python train.py --n_kv_head=3 --positions="learned" --extras=["capped logits"] --beta1=0.9 --weight_decay=0.047
Each number is 200 + 20 x the weight over the matrix's rms, rounded and kept within 0 to 999. Layers, rows and columns count from 0.

# v: layer 10 attention value, 96x96, rms 0.0912, rows 32-95, columns 0-31
# o: layer 10 attention output (transposed), 96x96, rms 0.0793, rows 32-95, columns 0-31
# q: layer 10 attention query, 96x96, rms 0.12, rows 64-95, columns 0-31
# k: layer 10 attention key, 96x96, rms 0.115, rows 64-95, columns 0-31
# up: layer 10 MLP up, 384x96, rms 0.123, rows 0-3, columns 0-31
# down: layer 10 MLP down (transposed), 384x96, rms 0.116, rows 0-3, columns 0-31
v32,213,189,245,227,206,218,205,212,179,186,237,188,178,210,178,238,218,215,210,211,197,219,178,216,188,184,209,199,216,186,176,212
o32,215,230,175,203,211,206,185,182,215,183,175,195,209,198,185,173,199,193,191,186,194,183,211,204,181,198,193,210,195,220,220,173
v33,209,184,218,202,211,182,177,193,188,200,203,182,192,235,234,196,205,201,200,239,192,206,188,206,220,217,168,193,212,207,172,194
o33,214,223,195,214,196,207,223,193,207,215,203,207,199,212,202,195,198,202,215,158,208,214,217,197,193,195,210,212,174,213,193,202
v34,199,209,175,166,230,183,205,226,205,208,193,237,221,152,212,180,204,212,160,211,202,192,200,184,183,183,187,186,192,177,218,193
o34,172,165,213,226,185,170,176,177,195,182,199,182,205,225,208,224,184,202,203,193,173,196,218,201,224,229,208,215,203,242,206,184
v35,200,199,196,220,219,225,215,206,220,204,164,180,235,194,212,217,178,217,214,228,173,171,188,200,192,215,196,182,208,213,210,223
o35,162,198,166,195,218,171,222,205,170,190,180,174,171,241,201,176,213,166,255,184,213,222,184,214,195,193,236,190,211,198,196,188
v36,191,182,216,215,225,180,185,197,197,173,198,184,197,225,199,204,165,201,216,226,210,204,207,217,217,202,191,221,227,210,218,209
o36,196,240,201,207,204,202,185,228,220,219,222,186,202,206,218,189,209,190,208,208,179,202,181,161,188,204,215,199,180,191,201,180
v37,209,231,180,195,195,213,201,170,212,180,211,196,184,198,240,187,179,174,210,207,181,205,197,212,227,215,191,199,172,215,222,166
o37,187,179,206,200,193,225,202,196,193,236,209,234,211,216,196,206,203,211,189,188,223,204,203,207,201,200,198,204,207,222,177,235
v38,191,200,199,233,208,201,217,201,206,246,213,207,188,171,175,167,185,145,178,153,180,195,216,187,246,205,235,208,217,213,202,191
o38,218,167,209,164,209,189,208,196,198,153,190,189,229,198,228,217,189,242,220,247,190,180,198,208,179,193,192,205,205,167,197,205
v39,221,234,204,186,203,184,194,207,203,210,187,181,244,194,219,217,187,241,187,223,199,208,155,211,207,197,205,211,201,182,193,125
o39,160,183,215,212,214,229,196,210,164,194,199,191,178,256,182,196,203,168,185,196,176,201,212,214,185,204,219,165,212,214,214,197
v40,192,171,198,216,243,201,186,191,175,191,211,209,201,200,239,209,145,174,214,202,187,191,218,226,167,208,168,188,201,202,235,185
o40,206,213,181,180,188,192,196,187,187,219,217,229,208,209,224,212,200,194,202,208,202,236,173,179,197,180,239,214,188,234,160,204
v41,211,194,205,238,201,209,186,176,167,176,198,188,188,220,200,201,193,207,204,179,197,201,192,189,199,210,192,187,224,222,183,217
o41,191,213,206,174,214,214,233,192,225,215,180,239,180,187,210,174,210,186,199,231,203,222,212,255,216,184,202,212,166,188,209,210
v42,202,186,218,236,200,223,205,204,159,177,203,193,159,215,213,210,184,166,212,181,211,210,200,191,205,173,226,179,208,236,184,210
o42,206,213,198,160,212,200,226,190,207,226,186,229,203,187,207,189,205,213,202,201,191,200,217,199,210,193,168,228,185,184,185,197
v43,229,210,212,202,202,220,186,169,204,198,167,216,184,181,199,198,218,206,208,187,199,199,208,234,201,206,202,184,243,211,190,174
o43,160,213,192,195,217,171,184,216,207,192,231,213,193,216,207,213,178,192,177,219,196,190,189,188,206,200,191,206,204,199,213,257
v44,221,196,221,161,170,208,187,198,190,210,170,196,220,223,190,196,166,203,178,239,206,203,201,190,182,198,189,221,222,171,199,228
o44,171,206,254,219,227,192,208,220,242,184,186,211,163,192,172,187,218,207,218,162,196,232,202,184,186,208,178,157,195,219,193,202
v45,152,185,170,179,215,240,215,198,206,198,187,216,205,187,170,203,166,198,199,190,202,214,214,172,219,199,237,214,138,197,226,208
o45,208,175,187,194,191,146,190,206,191,195,211,209,221,200,240,187,242,196,201,202,202,201,195,210,191,197,183,190,217,214,184,219
v46,190,182,218,251,208,167,176,179,195,180,203,168,202,239,240,199,243,229,244,155,205,225,190,182,205,174,201,187,194,183,193,159
o46,209,216,218,132,178,206,201,238,191,212,204,188,201,187,204,187,201,164,205,217,184,200,238,215,206,197,211,205,207,241,197,200
v47,203,223,186,191,213,208,208,215,220,198,188,218,242,184,200,179,212,224,203,239,219,210,208,177,183,209,203,200,200,193,201,193
o47,187,151,216,219,193,183,191,197,177,218,204,179,186,205,221,243,193,181,205,171,171,205,202,205,200,208,236,191,206,197,213,181
v48,194,183,143,221,213,212,202,164,211,193,189,198,175,216,212,195,201,245,206,169,180,178,224,206,190,215,210,185,193,206,200,190
o48,205,193,214,159,209,174,209,202,172,221,199,183,232,186,189,157,197,195,197,216,213,253,205,164,217,196,187,236,200,189,197,230
v49,237,206,199,174,209,203,208,219,197,153,211,185,193,243,200,183,192,156,195,185,183,203,216,185,173,190,193,205,223,231,208,191
o49,166,173,214,212,185,208,197,192,219,260,196,208,218,180,194,197,176,229,182,221,184,211,220,201,196,208,229,220,207,183,182,170
v50,200,188,203,236,196,219,200,189,192,217,202,194,174,200,179,216,166,202,206,216,193,177,212,210,236,170,217,182,210,235,207,220
o50,235,240,204,171,225,214,211,176,174,216,201,224,229,205,200,197,211,216,183,209,224,202,204,203,182,200,187,201,221,189,198,177
v51,177,198,208,220,202,234,202,191,204,195,195,163,189,207,192,201,184,221,190,172,176,213,181,189,182,203,183,178,230,224,197,188
o51,196,220,216,190,208,182,190,219,200,192,189,185,189,182,195,158,217,185,217,199,191,236,209,232,191,191,193,234,184,186,206,227
v52,217,193,183,213,209,149,177,170,210,207,189,213,155,183,201,230,217,222,176,218,197,202,203,210,185,193,181,192,184,218,200,206
o52,195,220,213,206,204,226,194,196,173,202,199,146,240,196,227,178,172,219,208,172,195,230,208,199,221,211,193,196,218,221,214,182
v53,200,191,167,219,174,198,202,224,184,197,184,199,206,232,159,163,226,195,198,193,221,230,189,203,177,190,206,210,168,195,198,189
o53,208,188,181,187,201,184,195,187,208,205,199,172,213,185,223,228,199,200,218,186,189,198,211,183,204,216,216,171,199,173,208,214
v54,193,183,205,185,240,225,206,183,192,188,225,189,207,169,179,194,131,198,207,190,210,202,190,208,192,223,197,197,202,179,252,202
o54,192,200,179,204,179,188,172,204,219,183,218,203,192,210,198,204,224,189,194,208,189,209,185,233,208,210,205,193,206,236,173,205
v55,182,213,190,195,209,230,215,161,194,230,214,215,179,196,248,216,205,183,247,183,218,199,222,212,209,201,228,194,184,189,192,155
o55,226,194,201,164,192,188,192,208,207,201,212,230,188,200,172,198,200,211,176,191,184,184,171,168,206,202,163,222,212,197,194,243
v56,185,173,174,179,221,221,200,220,228,188,203,203,200,195,165,205,184,213,183,188,197,172,218,182,216,213,190,204,216,212,222,179
o56,194,197,212,206,181,188,183,184,169,194,203,182,225,197,204,206,197,206,185,208,185,219,174,239,205,217,237,188,204,184,187,203
v57,188,206,181,246,187,192,199,228,184,226,194,227,186,185,212,181,188,237,211,186,209,218,201,238,212,199,212,218,175,207,201,178
o57,230,202,188,174,210,213,210,158,216,173,193,185,229,212,201,212,216,194,176,231,208,207,200,189,169,178,193,179,234,207,201,195
v58,195,228,198,207,174,186,171,197,176,213,209,199,179,230,203,198,206,211,194,219,181,203,179,211,205,189,191,198,229,195,168,190
o58,183,200,220,192,231,203,212,200,233,202,189,233,187,174,190,177,192,183,190,210,214,233,219,176,192,198,199,214,189,200,218,221
v59,170,226,183,190,194,202,207,247,193,215,231,189,194,174,220,220,160,223,210,197,181,185,181,190,206,149,212,195,164,180,189,220
o59,192,179,204,195,197,201,180,179,211,210,197,245,206,222,166,169,202,154,215,211,189,205,230,189,180,219,205,202,193,210,206,175
v60,233,195,188,197,197,240,196,202,196,204,190,196,182,166,231,247,203,182,192,188,202,213,211,194,166,217,218,191,170,191,200,173
o60,186,202,186,183,201,177,193,189,194,185,229,195,191,237,198,178,168,232,198,178,190,204,189,189,212,179,188,211,237,206,175,194
v61,186,186,208,195,194,211,221,232,191,221,217,188,189,244,212,221,217,193,183,209,220,203,183,196,178,198,167,218,185,188,202,180
o61,190,197,220,203,182,200,192,190,189,173,197,222,221,165,192,178,200,192,204,187,156,188,208,201,222,207,229,185,204,223,193,181
v62,186,221,161,169,205,215,184,238,203,208,194,188,214,187,214,183,190,206,206,167,193,198,174,183,165,178,217,203,204,227,212,207
o62,184,174,198,242,195,163,198,192,212,193,199,231,199,240,188,198,192,195,189,219,168,186,218,201,218,199,211,229,176,153,160,196
v63,178,177,194,215,203,194,225,176,222,177,223,228,176,219,189,210,148,159,214,219,192,208,216,208,240,180,185,237,136,188,200,191
o63,215,201,211,188,183,233,195,198,171,211,190,231,252,207,215,190,237,212,209,187,210,188,181,202,177,207,231,173,212,243,196,202
q64,218,257,217,216,171,172,191,224,205,217,175,216,174,218,216,218,219,208,231,207,208,205,184,134,185,152,227,182,208,195,186,186
k64,234,186,169,194,255,193,213,189,248,181,152,210,204,179,244,187,204,216,218,176,198,207,209,216,220,206,198,178,226,203,227,188
q65,182,225,237,202,198,188,215,207,200,186,167,227,195,203,192,168,200,225,191,206,206,179,215,168,170,237,198,196,198,227,199,202
k65,180,214,206,183,204,158,210,216,200,198,207,208,189,216,217,201,209,204,200,208,172,204,222,177,168,177,186,249,196,196,202,200
q66,185,209,192,178,200,227,214,208,183,180,232,206,210,202,225,187,202,201,217,187,191,201,191,185,195,247,205,190,211,174,174,209
k66,184,205,188,172,197,228,225,228,203,208,224,177,196,224,229,197,184,181,181,179,191,154,213,198,195,199,214,180,162,197,198,198
q67,196,209,207,230,203,193,218,182,225,182,226,209,188,192,202,181,233,224,195,204,211,227,192,207,210,230,192,185,211,208,181,201
k67,207,220,202,215,171,164,205,184,192,193,223,208,208,216,187,199,202,159,219,190,175,228,215,188,193,185,171,237,193,185,214,218
q68,189,178,209,187,213,204,190,219,194,195,198,187,192,186,197,223,163,200,190,205,192,202,205,193,187,228,173,213,190,200,210,160
k68,196,207,224,181,196,206,186,183,203,152,213,212,186,202,222,180,179,216,203,222,210,180,185,226,212,220,228,158,185,187,203,221
q69,174,194,223,238,164,212,183,196,216,221,167,216,196,188,206,174,208,223,223,199,180,224,199,216,197,233,187,171,215,196,210,185
k69,189,209,196,207,188,182,198,194,194,210,208,206,194,214,156,179,191,200,189,245,183,183,244,190,182,184,168,192,180,220,224,197
q70,216,220,173,203,198,211,179,220,202,194,187,170,229,200,217,231,199,193,223,172,216,160,177,165,211,191,185,196,214,184,207,228
k70,184,206,179,199,216,237,199,200,194,205,195,184,209,212,206,189,226,223,168,184,229,193,171,209,211,200,208,169,201,199,208,178
q71,192,209,222,207,174,168,167,179,219,180,221,206,200,218,208,188,215,197,216,217,187,203,204,196,197,176,205,214,213,221,197,208
k71,172,193,193,188,200,204,256,179,225,222,184,201,185,215,202,189,179,219,205,210,235,202,224,231,200,210,184,198,216,188,184,226
q72,184,208,202,192,200,170,202,222,172,187,210,204,205,200,191,161,192,232,178,221,189,216,258,235,162,199,245,189,217,217,226,219
k72,204,194,212,203,207,187,188,199,196,186,202,193,213,197,186,193,211,204,214,209,161,208,209,211,169,193,195,243,179,189,181,221
q73,197,181,193,228,176,237,250,228,191,198,177,202,205,198,181,181,230,198,155,195,197,198,184,224,210,160,185,185,197,196,195,196
k73,220,207,197,209,148,226,197,218,174,216,196,205,206,170,214,202,224,182,242,188,180,246,199,180,174,196,168,195,219,202,213,199
q74,185,204,243,197,167,195,197,189,222,186,198,179,179,181,192,201,207,228,231,208,188,189,194,188,218,210,221,194,209,221,212,180
k74,161,207,206,182,175,203,212,188,207,189,184,208,198,212,185,196,223,190,234,204,176,217,238,158,199,210,188,239,181,176,201,214
q75,246,183,193,203,201,225,152,185,205,236,216,195,226,212,210,243,196,183,245,183,189,167,187,190,218,185,200,207,175,185,190,176
k75,205,202,184,186,229,232,209,182,219,203,193,207,192,202,203,204,179,225,182,196,248,188,200,209,241,215,216,155,220,191,211,177
q76,207,212,218,196,173,207,181,186,189,211,177,226,175,184,193,205,192,219,161,222,208,241,246,217,193,201,211,219,207,211,222,186
k76,223,199,223,186,188,186,171,190,188,210,208,217,204,200,213,194,222,186,215,199,170,218,201,204,172,191,172,239,193,198,173,198
q77,187,185,202,217,235,194,248,208,211,228,225,178,209,225,200,229,198,204,199,191,215,200,171,205,174,193,171,174,165,181,172,179
k77,226,207,190,187,219,226,205,203,196,195,178,196,195,185,210,211,175,186,227,206,236,210,207,194,218,194,230,171,230,175,212,200
q78,208,217,215,194,200,198,202,198,196,210,221,236,184,190,212,196,223,225,165,177,178,209,220,228,214,179,205,203,222,210,203,196
k78,229,200,228,214,191,157,171,191,176,214,223,195,189,184,208,223,179,201,233,204,184,188,222,202,193,201,185,206,176,198,185,193
q79,201,201,163,225,241,204,190,203,202,203,207,178,237,195,163,220,219,182,244,170,216,153,142,186,230,215,177,175,195,186,177,252
k79,201,202,170,233,229,198,226,207,195,203,203,182,239,209,187,184,222,196,179,194,217,201,163,181,235,190,213,201,200,183,221,209
q80,193,212,186,215,195,209,209,197,180,244,216,226,179,197,177,166,190,189,177,236,215,194,219,241,198,185,219,183,168,164,189,222
k80,208,190,193,206,235,199,171,221,183,226,195,206,215,186,196,191,181,187,226,208,164,191,205,196,187,189,162,225,191,187,202,201
q81,191,193,221,201,215,195,253,196,206,227,197,179,220,168,208,223,182,209,195,195,189,194,203,168,208,181,183,213,195,209,207,209
k81,203,198,214,219,143,209,222,209,197,214,182,212,180,179,223,191,202,175,207,181,196,197,230,198,193,202,211,152,192,207,203,195
q82,204,194,205,206,234,159,178,209,207,203,231,202,224,201,171,231,188,211,194,221,160,175,208,214,230,216,202,200,191,237,186,194
k82,191,213,195,231,194,150,200,177,193,187,235,198,206,198,192,206,201,228,194,197,166,195,197,196,229,189,177,216,189,194,180,219
q83,203,161,224,193,196,191,188,148,202,198,183,197,168,204,203,230,210,229,161,218,194,217,220,201,203,184,208,170,250,185,206,189
k83,207,179,182,167,144,163,258,169,190,182,197,213,190,202,160,199,181,201,167,243,224,223,231,237,186,165,195,188,203,216,200,214
q84,219,211,226,190,207,199,216,204,201,220,166,191,150,168,178,233,212,199,179,226,174,209,236,231,202,202,186,168,196,214,240,188
k84,159,194,214,203,201,186,168,177,182,225,186,225,162,188,220,209,187,195,209,240,198,240,231,245,184,206,192,204,197,186,230,205
q85,219,227,199,198,202,187,238,207,201,213,180,203,178,199,237,170,189,211,179,206,195,205,220,218,139,176,237,179,188,232,205,231
k85,225,182,217,187,205,175,183,199,205,203,236,210,191,183,229,184,210,197,229,192,162,222,227,198,154,214,235,228,203,196,190,209
q86,210,214,195,191,198,206,171,245,193,220,197,227,216,196,188,192,201,201,179,205,198,225,199,224,185,193,192,206,195,194,183,151
k86,229,200,208,212,205,199,176,201,181,182,221,202,219,212,203,222,215,209,233,186,182,211,196,174,210,205,186,238,202,188,174,214
q87,206,210,236,229,222,213,227,195,203,172,195,172,189,186,194,218,212,156,195,196,194,197,168,172,185,215,207,162,195,201,191,199
k87,186,196,207,168,227,212,208,178,206,176,212,186,176,194,209,190,197,198,181,198,201,215,212,203,199,203,190,190,205,173,200,213
q88,189,183,204,201,211,173,181,189,201,173,204,161,204,182,172,206,207,216,243,202,182,189,155,218,226,182,182,207,190,233,205,195
k88,208,208,227,221,204,199,223,194,213,171,224,220,191,182,184,202,213,223,186,197,233,188,175,218,217,189,237,174,244,208,215,187
q89,221,178,202,210,190,187,214,207,211,207,276,187,234,198,187,174,232,181,233,196,156,221,172,185,180,206,169,253,157,195,180,214
k89,223,212,229,196,200,203,196,219,200,173,187,191,190,196,214,185,181,190,206,206,236,172,191,219,246,197,191,174,208,214,200,189
q90,207,230,223,200,194,209,227,183,204,177,213,175,201,232,204,203,174,172,207,226,201,184,197,191,196,190,193,216,170,205,211,195
k90,209,228,202,193,194,216,194,194,189,260,188,193,202,159,195,202,167,192,210,180,201,211,226,194,200,192,211,205,184,223,214,225
q91,198,225,199,210,176,185,202,187,190,198,237,226,198,198,210,199,223,182,207,209,181,202,241,197,202,205,215,175,205,192,228,239
k91,214,198,198,214,190,172,197,199,224,198,192,201,208,184,175,204,180,193,195,209,170,215,188,207,187,187,178,233,181,207,206,204
q92,217,210,173,207,207,235,201,225,203,170,202,203,205,203,192,190,188,194,209,209,184,212,170,186,196,208,174,219,176,199,220,193
k92,253,229,198,212,217,205,146,195,197,193,189,201,189,223,202,220,186,219,219,176,183,192,177,176,227,191,201,202,203,221,223,206
q93,207,191,164,173,202,199,189,182,220,198,180,178,210,199,180,185,181,226,199,205,216,139,187,200,244,201,185,208,179,195,186,175
k93,163,203,176,197,172,224,189,181,187,199,176,202,181,209,202,202,170,186,194,186,247,173,180,180,210,208,238,184,223,164,210,167
q94,195,198,174,200,193,212,179,182,167,172,228,189,221,198,235,189,196,163,201,203,186,199,210,207,190,222,241,207,190,207,206,200
k94,197,197,187,200,186,209,234,237,204,198,238,196,208,207,175,205,210,195,164,175,198,167,186,251,178,205,196,211,190,197,186,219
q95,209,188,195,209,188,197,200,208,213,196,173,212,181,219,203,181,208,191,180,203,181,227,189,180,210,224,183,176,221,193,202,170
k95,164,201,195,197,152,202,210,190,195,168,210,202,175,208,183,207,196,192,193,221,200,178,229,204,196,193,192,187,191,194,250,236
v64,180,204,162,216,199,199,180,181,200,180,192,199,215,210,207,205,198,200,228,199,197,202,189,189,220,197,209,201,201,187,176,239
o64,207,183,202,206,222,198,181,191,193,234,203,235,171,181,213,188,196,194,179,203,202,207,179,184,193,199,194,213,198,175,207,197
v65,177,194,208,204,195,197,188,198,200,244,211,188,219,173,202,206,213,260,203,210,187,204,183,216,198,178,182,218,187,229,198,211
o65,219,191,188,177,204,190,179,225,197,191,213,142,194,203,201,206,189,183,199,185,201,180,223,187,197,208,187,226,190,161,190,199
v66,190,222,192,178,213,198,202,195,179,184,191,204,199,182,194,201,193,190,202,156,229,200,210,212,185,237,221,213,213,218,216,172
o66,173,196,210,213,178,208,199,189,209,201,163,209,227,202,212,206,199,206,220,228,173,186,200,214,203,197,203,198,180,182,237,220
v67,208,219,199,194,206,195,177,186,201,230,191,239,204,170,180,197,195,231,212,200,209,190,230,219,194,195,203,206,227,171,170,171
o67,184,225,251,179,189,178,188,208,205,174,209,226,204,204,224,198,202,193,179,206,187,181,204,217,206,206,194,144,208,227,236,214
v68,187,189,215,196,189,224,202,215,204,184,178,180,183,203,184,210,212,206,195,202,181,191,188,196,183,199,182,219,165,229,264,176
o68,196,163,163,200,182,200,208,220,184,189,236,127,267,193,189,228,204,186,207,196,229,212,197,212,205,209,204,224,210,201,180,224
v69,230,206,171,179,205,187,190,187,187,185,197,232,179,198,191,200,213,232,192,211,210,221,195,209,224,185,220,223,184,234,209,232
o69,198,217,215,228,190,198,184,187,212,228,178,222,239,201,206,236,201,179,200,208,206,192,218,180,162,203,196,190,173,181,226,175
v70,199,183,207,211,205,211,185,219,201,218,200,176,181,229,176,261,195,215,211,189,175,198,192,189,193,196,203,185,192,214,195,199
o70,204,202,179,201,195,255,219,211,222,179,205,186,191,182,188,201,219,208,176,206,194,227,193,189,199,232,178,196,228,194,196,182
v71,173,206,187,207,209,191,204,173,193,239,183,199,212,199,155,231,196,205,230,229,203,212,217,190,181,196,223,187,141,212,192,184
o71,238,245,205,191,208,201,178,230,205,189,187,164,181,179,228,167,207,221,206,205,179,227,206,181,215,201,219,196,233,184,224,182
v72,214,181,211,192,185,204,201,210,199,229,178,221,227,162,182,233,224,218,213,155,197,201,171,222,218,190,201,179,205,188,153,201
o72,192,172,222,194,182,177,170,203,198,184,212,216,207,219,189,202,231,227,195,228,173,195,193,217,192,199,177,183,187,177,201,228
v73,225,197,215,208,197,176,210,229,219,211,208,199,210,192,227,197,201,204,185,235,237,224,196,210,211,212,204,208,210,197,207,236
o73,191,204,211,186,203,213,211,192,189,188,220,209,187,227,162,213,213,189,221,188,199,194,155,198,203,183,186,188,179,198,192,190
v74,217,202,187,219,208,180,182,161,204,166,213,192,195,184,223,217,201,202,193,225,204,203,209,223,197,151,187,216,192,185,194,206
o74,220,217,155,219,206,205,176,189,181,249,247,218,225,205,192,170,203,184,211,208,222,200,193,196,212,189,202,220,207,185,178,201
v75,220,202,192,210,189,181,175,185,188,205,226,186,196,207,189,222,183,219,218,229,170,220,214,178,198,196,193,202,228,194,199,211
o75,198,212,218,195,216,210,198,207,206,200,170,200,208,182,196,165,219,204,189,207,223,196,219,167,191,208,217,186,193,190,200,170
v76,227,184,195,197,223,192,206,181,217,202,189,196,220,186,200,197,193,238,211,211,176,192,188,191,179,196,172,169,179,197,215,182
o76,175,210,203,205,201,204,206,246,204,163,184,215,189,214,190,203,214,192,199,177,197,227,194,198,195,181,200,206,210,185,189,233
v77,194,193,228,222,187,200,225,151,199,179,216,201,201,246,199,190,219,205,218,203,192,201,171,207,207,176,224,170,230,172,175,208
o77,203,186,210,167,222,208,224,210,203,190,162,249,156,195,220,185,192,175,175,200,170,236,211,206,213,230,214,189,198,185,202,176
v78,199,208,168,211,209,198,210,180,196,211,230,218,180,198,198,194,172,197,244,198,207,188,202,182,175,198,206,192,193,233,197,187
o78,236,264,225,197,211,188,183,234,199,191,184,232,181,183,181,167,200,200,223,189,199,208,201,193,214,186,194,217,187,211,199,211
v79,225,204,200,208,210,221,217,178,192,194,207,196,183,184,209,182,177,215,214,206,179,198,185,181,207,220,164,197,202,205,171,195
o79,202,190,174,203,214,193,230,203,239,185,193,183,185,194,179,184,195,209,204,187,210,196,200,212,201,175,196,237,229,189,172,221
v80,200,201,202,186,165,235,202,179,191,162,203,188,160,226,199,199,201,220,202,218,168,200,190,213,207,162,212,192,192,219,216,189
o80,198,166,208,198,213,201,215,207,217,196,200,201,217,184,215,219,201,189,178,183,208,211,208,185,199,211,174,194,180,200,158,199
v81,202,194,194,205,223,177,207,181,193,195,222,205,191,193,232,201,197,155,150,241,212,209,222,203,228,229,176,203,204,161,166,194
o81,200,194,184,202,163,224,220,200,207,202,203,237,186,225,202,218,167,226,204,230,209,167,202,226,199,187,244,171,196,168,196,204
v82,210,210,180,187,189,189,194,173,186,188,218,205,189,225,232,161,218,171,228,123,162,222,217,206,235,196,199,204,209,211,149,196
o82,217,191,177,188,215,209,224,207,206,218,206,236,195,216,184,182,182,254,185,227,235,141,203,178,204,189,170,237,185,196,205,189
v83,213,190,216,233,172,198,176,184,190,214,202,193,182,171,169,198,159,205,199,239,211,210,216,196,179,190,202,232,182,215,183,166
o83,207,188,196,195,209,209,197,188,214,167,227,181,193,206,194,213,217,190,214,193,198,195,187,202,210,192,186,172,224,159,169,227
v84,207,164,225,188,134,193,196,186,194,219,163,202,195,211,153,248,215,208,189,221,220,203,211,188,215,175,203,156,192,230,211,174
o84,175,197,202,211,234,201,191,217,188,184,190,159,223,178,189,201,225,247,212,171,168,240,195,180,186,221,220,205,213,195,210,184
v85,190,179,231,205,214,204,213,192,186,190,195,206,208,188,205,247,205,231,188,175,194,202,221,179,197,203,174,187,177,202,228,231
o85,205,193,177,221,177,191,248,185,246,191,164,163,210,175,169,173,172,194,217,186,190,193,196,176,209,230,213,225,209,209,226,209
v86,226,189,178,214,218,200,195,182,191,215,202,212,206,200,172,216,206,212,194,175,202,181,187,181,185,205,211,159,207,189,179,184
o86,198,216,223,223,187,208,193,224,196,213,201,220,175,183,185,164,181,226,182,211,192,230,217,208,195,197,169,217,188,213,246,187
v87,223,194,227,199,205,229,192,227,215,208,199,183,199,195,218,187,201,181,213,198,209,196,193,208,183,213,172,218,203,235,173,177
o87,159,229,196,191,198,204,244,237,191,165,219,183,220,240,174,227,223,213,232,199,189,214,209,183,206,173,195,206,206,231,185,223
v88,220,230,169,198,227,196,208,213,194,207,159,228,217,207,187,214,216,181,196,184,211,189,182,213,178,197,226,192,215,174,191,205
o88,207,231,230,213,167,171,172,201,165,205,222,257,197,196,246,184,209,190,205,220,197,210,206,218,210,186,199,185,190,191,217,203
v89,178,206,204,179,171,180,212,202,225,197,190,209,209,184,196,193,171,169,190,214,232,190,232,212,199,202,201,199,258,184,202,210
o89,193,206,176,198,199,180,184,173,173,182,210,206,208,216,212,218,181,212,223,202,198,216,186,215,191,197,246,196,189,230,211,205
v90,222,225,207,192,198,210,186,221,191,188,193,198,201,200,189,201,198,196,183,218,204,190,250,185,198,193,219,190,242,149,191,205
o90,188,223,222,208,207,202,221,167,206,197,184,257,210,193,225,179,235,178,197,198,208,225,150,217,186,211,184,188,205,230,215,225
v91,227,207,177,194,213,205,209,195,213,205,187,224,234,190,219,199,196,199,199,207,209,203,193,183,217,219,189,166,210,165,142,170
o91,193,233,252,215,180,161,197,218,148,202,178,271,169,216,201,202,192,218,204,215,175,181,215,221,201,179,206,172,226,189,219,235
v92,180,177,183,161,200,195,202,204,187,178,199,195,204,196,170,212,200,232,229,205,226,202,191,182,199,206,199,220,175,205,223,228
o92,230,162,188,244,176,218,213,179,207,190,173,185,247,194,184,223,229,223,184,168,183,197,207,204,191,216,195,197,189,172,221,184
v93,208,228,201,199,205,198,192,176,203,224,191,209,223,171,175,188,230,220,160,183,210,205,181,190,212,203,210,171,217,186,196,194
o93,201,181,240,194,187,199,199,223,210,191,217,231,210,216,207,221,191,184,203,196,205,191,218,252,172,204,196,192,200,189,217,199
v94,190,208,186,197,210,218,197,175,196,197,197,219,199,155,193,178,171,198,201,222,193,201,203,166,234,189,211,208,237,181,147,217
o94,220,205,244,195,209,179,194,204,206,220,204,249,185,182,221,189,205,200,201,190,213,187,230,208,172,203,174,214,201,208,228,196
v95,200,205,206,191,223,171,213,218,201,215,196,213,199,194,190,194,201,213,186,152,210,214,170,226,199,229,198,191,214,162,178,202
o95,198,209,204,187,173,201,211,190,212,195,174,222,172,224,202,208,210,180,201,227,190,200,211,231,197,193,197,205,192,208,226,193
up0,212,189,199,216,189,192,182,183,207,195,211,214,168,208,211,212,164,188,217,215,168,181,189,219,220,221,184,194,202,230,195,178
down0,201,182,191,226,217,190,221,197,216,218,226,146,194,220,186,188,181,199,202,184,206,229,215,201,189,182,206,200,214,224,156,212
up1,216,160,208,179,223,175,226,211,223,180,205,205,198,194,214,184,219,222,204,195,178,197,176,218,224,199,180,163,176,189,221,181
down1,193,202,213,195,236,200,159,201,215,187,176,151,231,203,211,208,190,205,195,192,214,172,208,177,206,215,161,208,201,190,196,159
up2,185,175,175,205,176,204,183,195,208,219,199,192,185,242,206,197,210,196,197,187,200,165,181,173,214,195,205,181,226,205,220,187
down2,205,198,217,213,213,196,206,209,230,199,176,192,183,164,197,202,195,219,225,182,211,218,219,221,208,218,180,208,171,201,181,197
up3,156,198,205,226,216,192,208,162,200,201,197,243,230,211,208,154,169,187,210,207,187,232,189,200,230,166,181,177,189,231,218,182
down3,231,207,203,186,231,193,241,209,187,188,205,195,171,250,172,199,191,211,203,194,209,207,232,178,187,224,203,164,211,177,245,205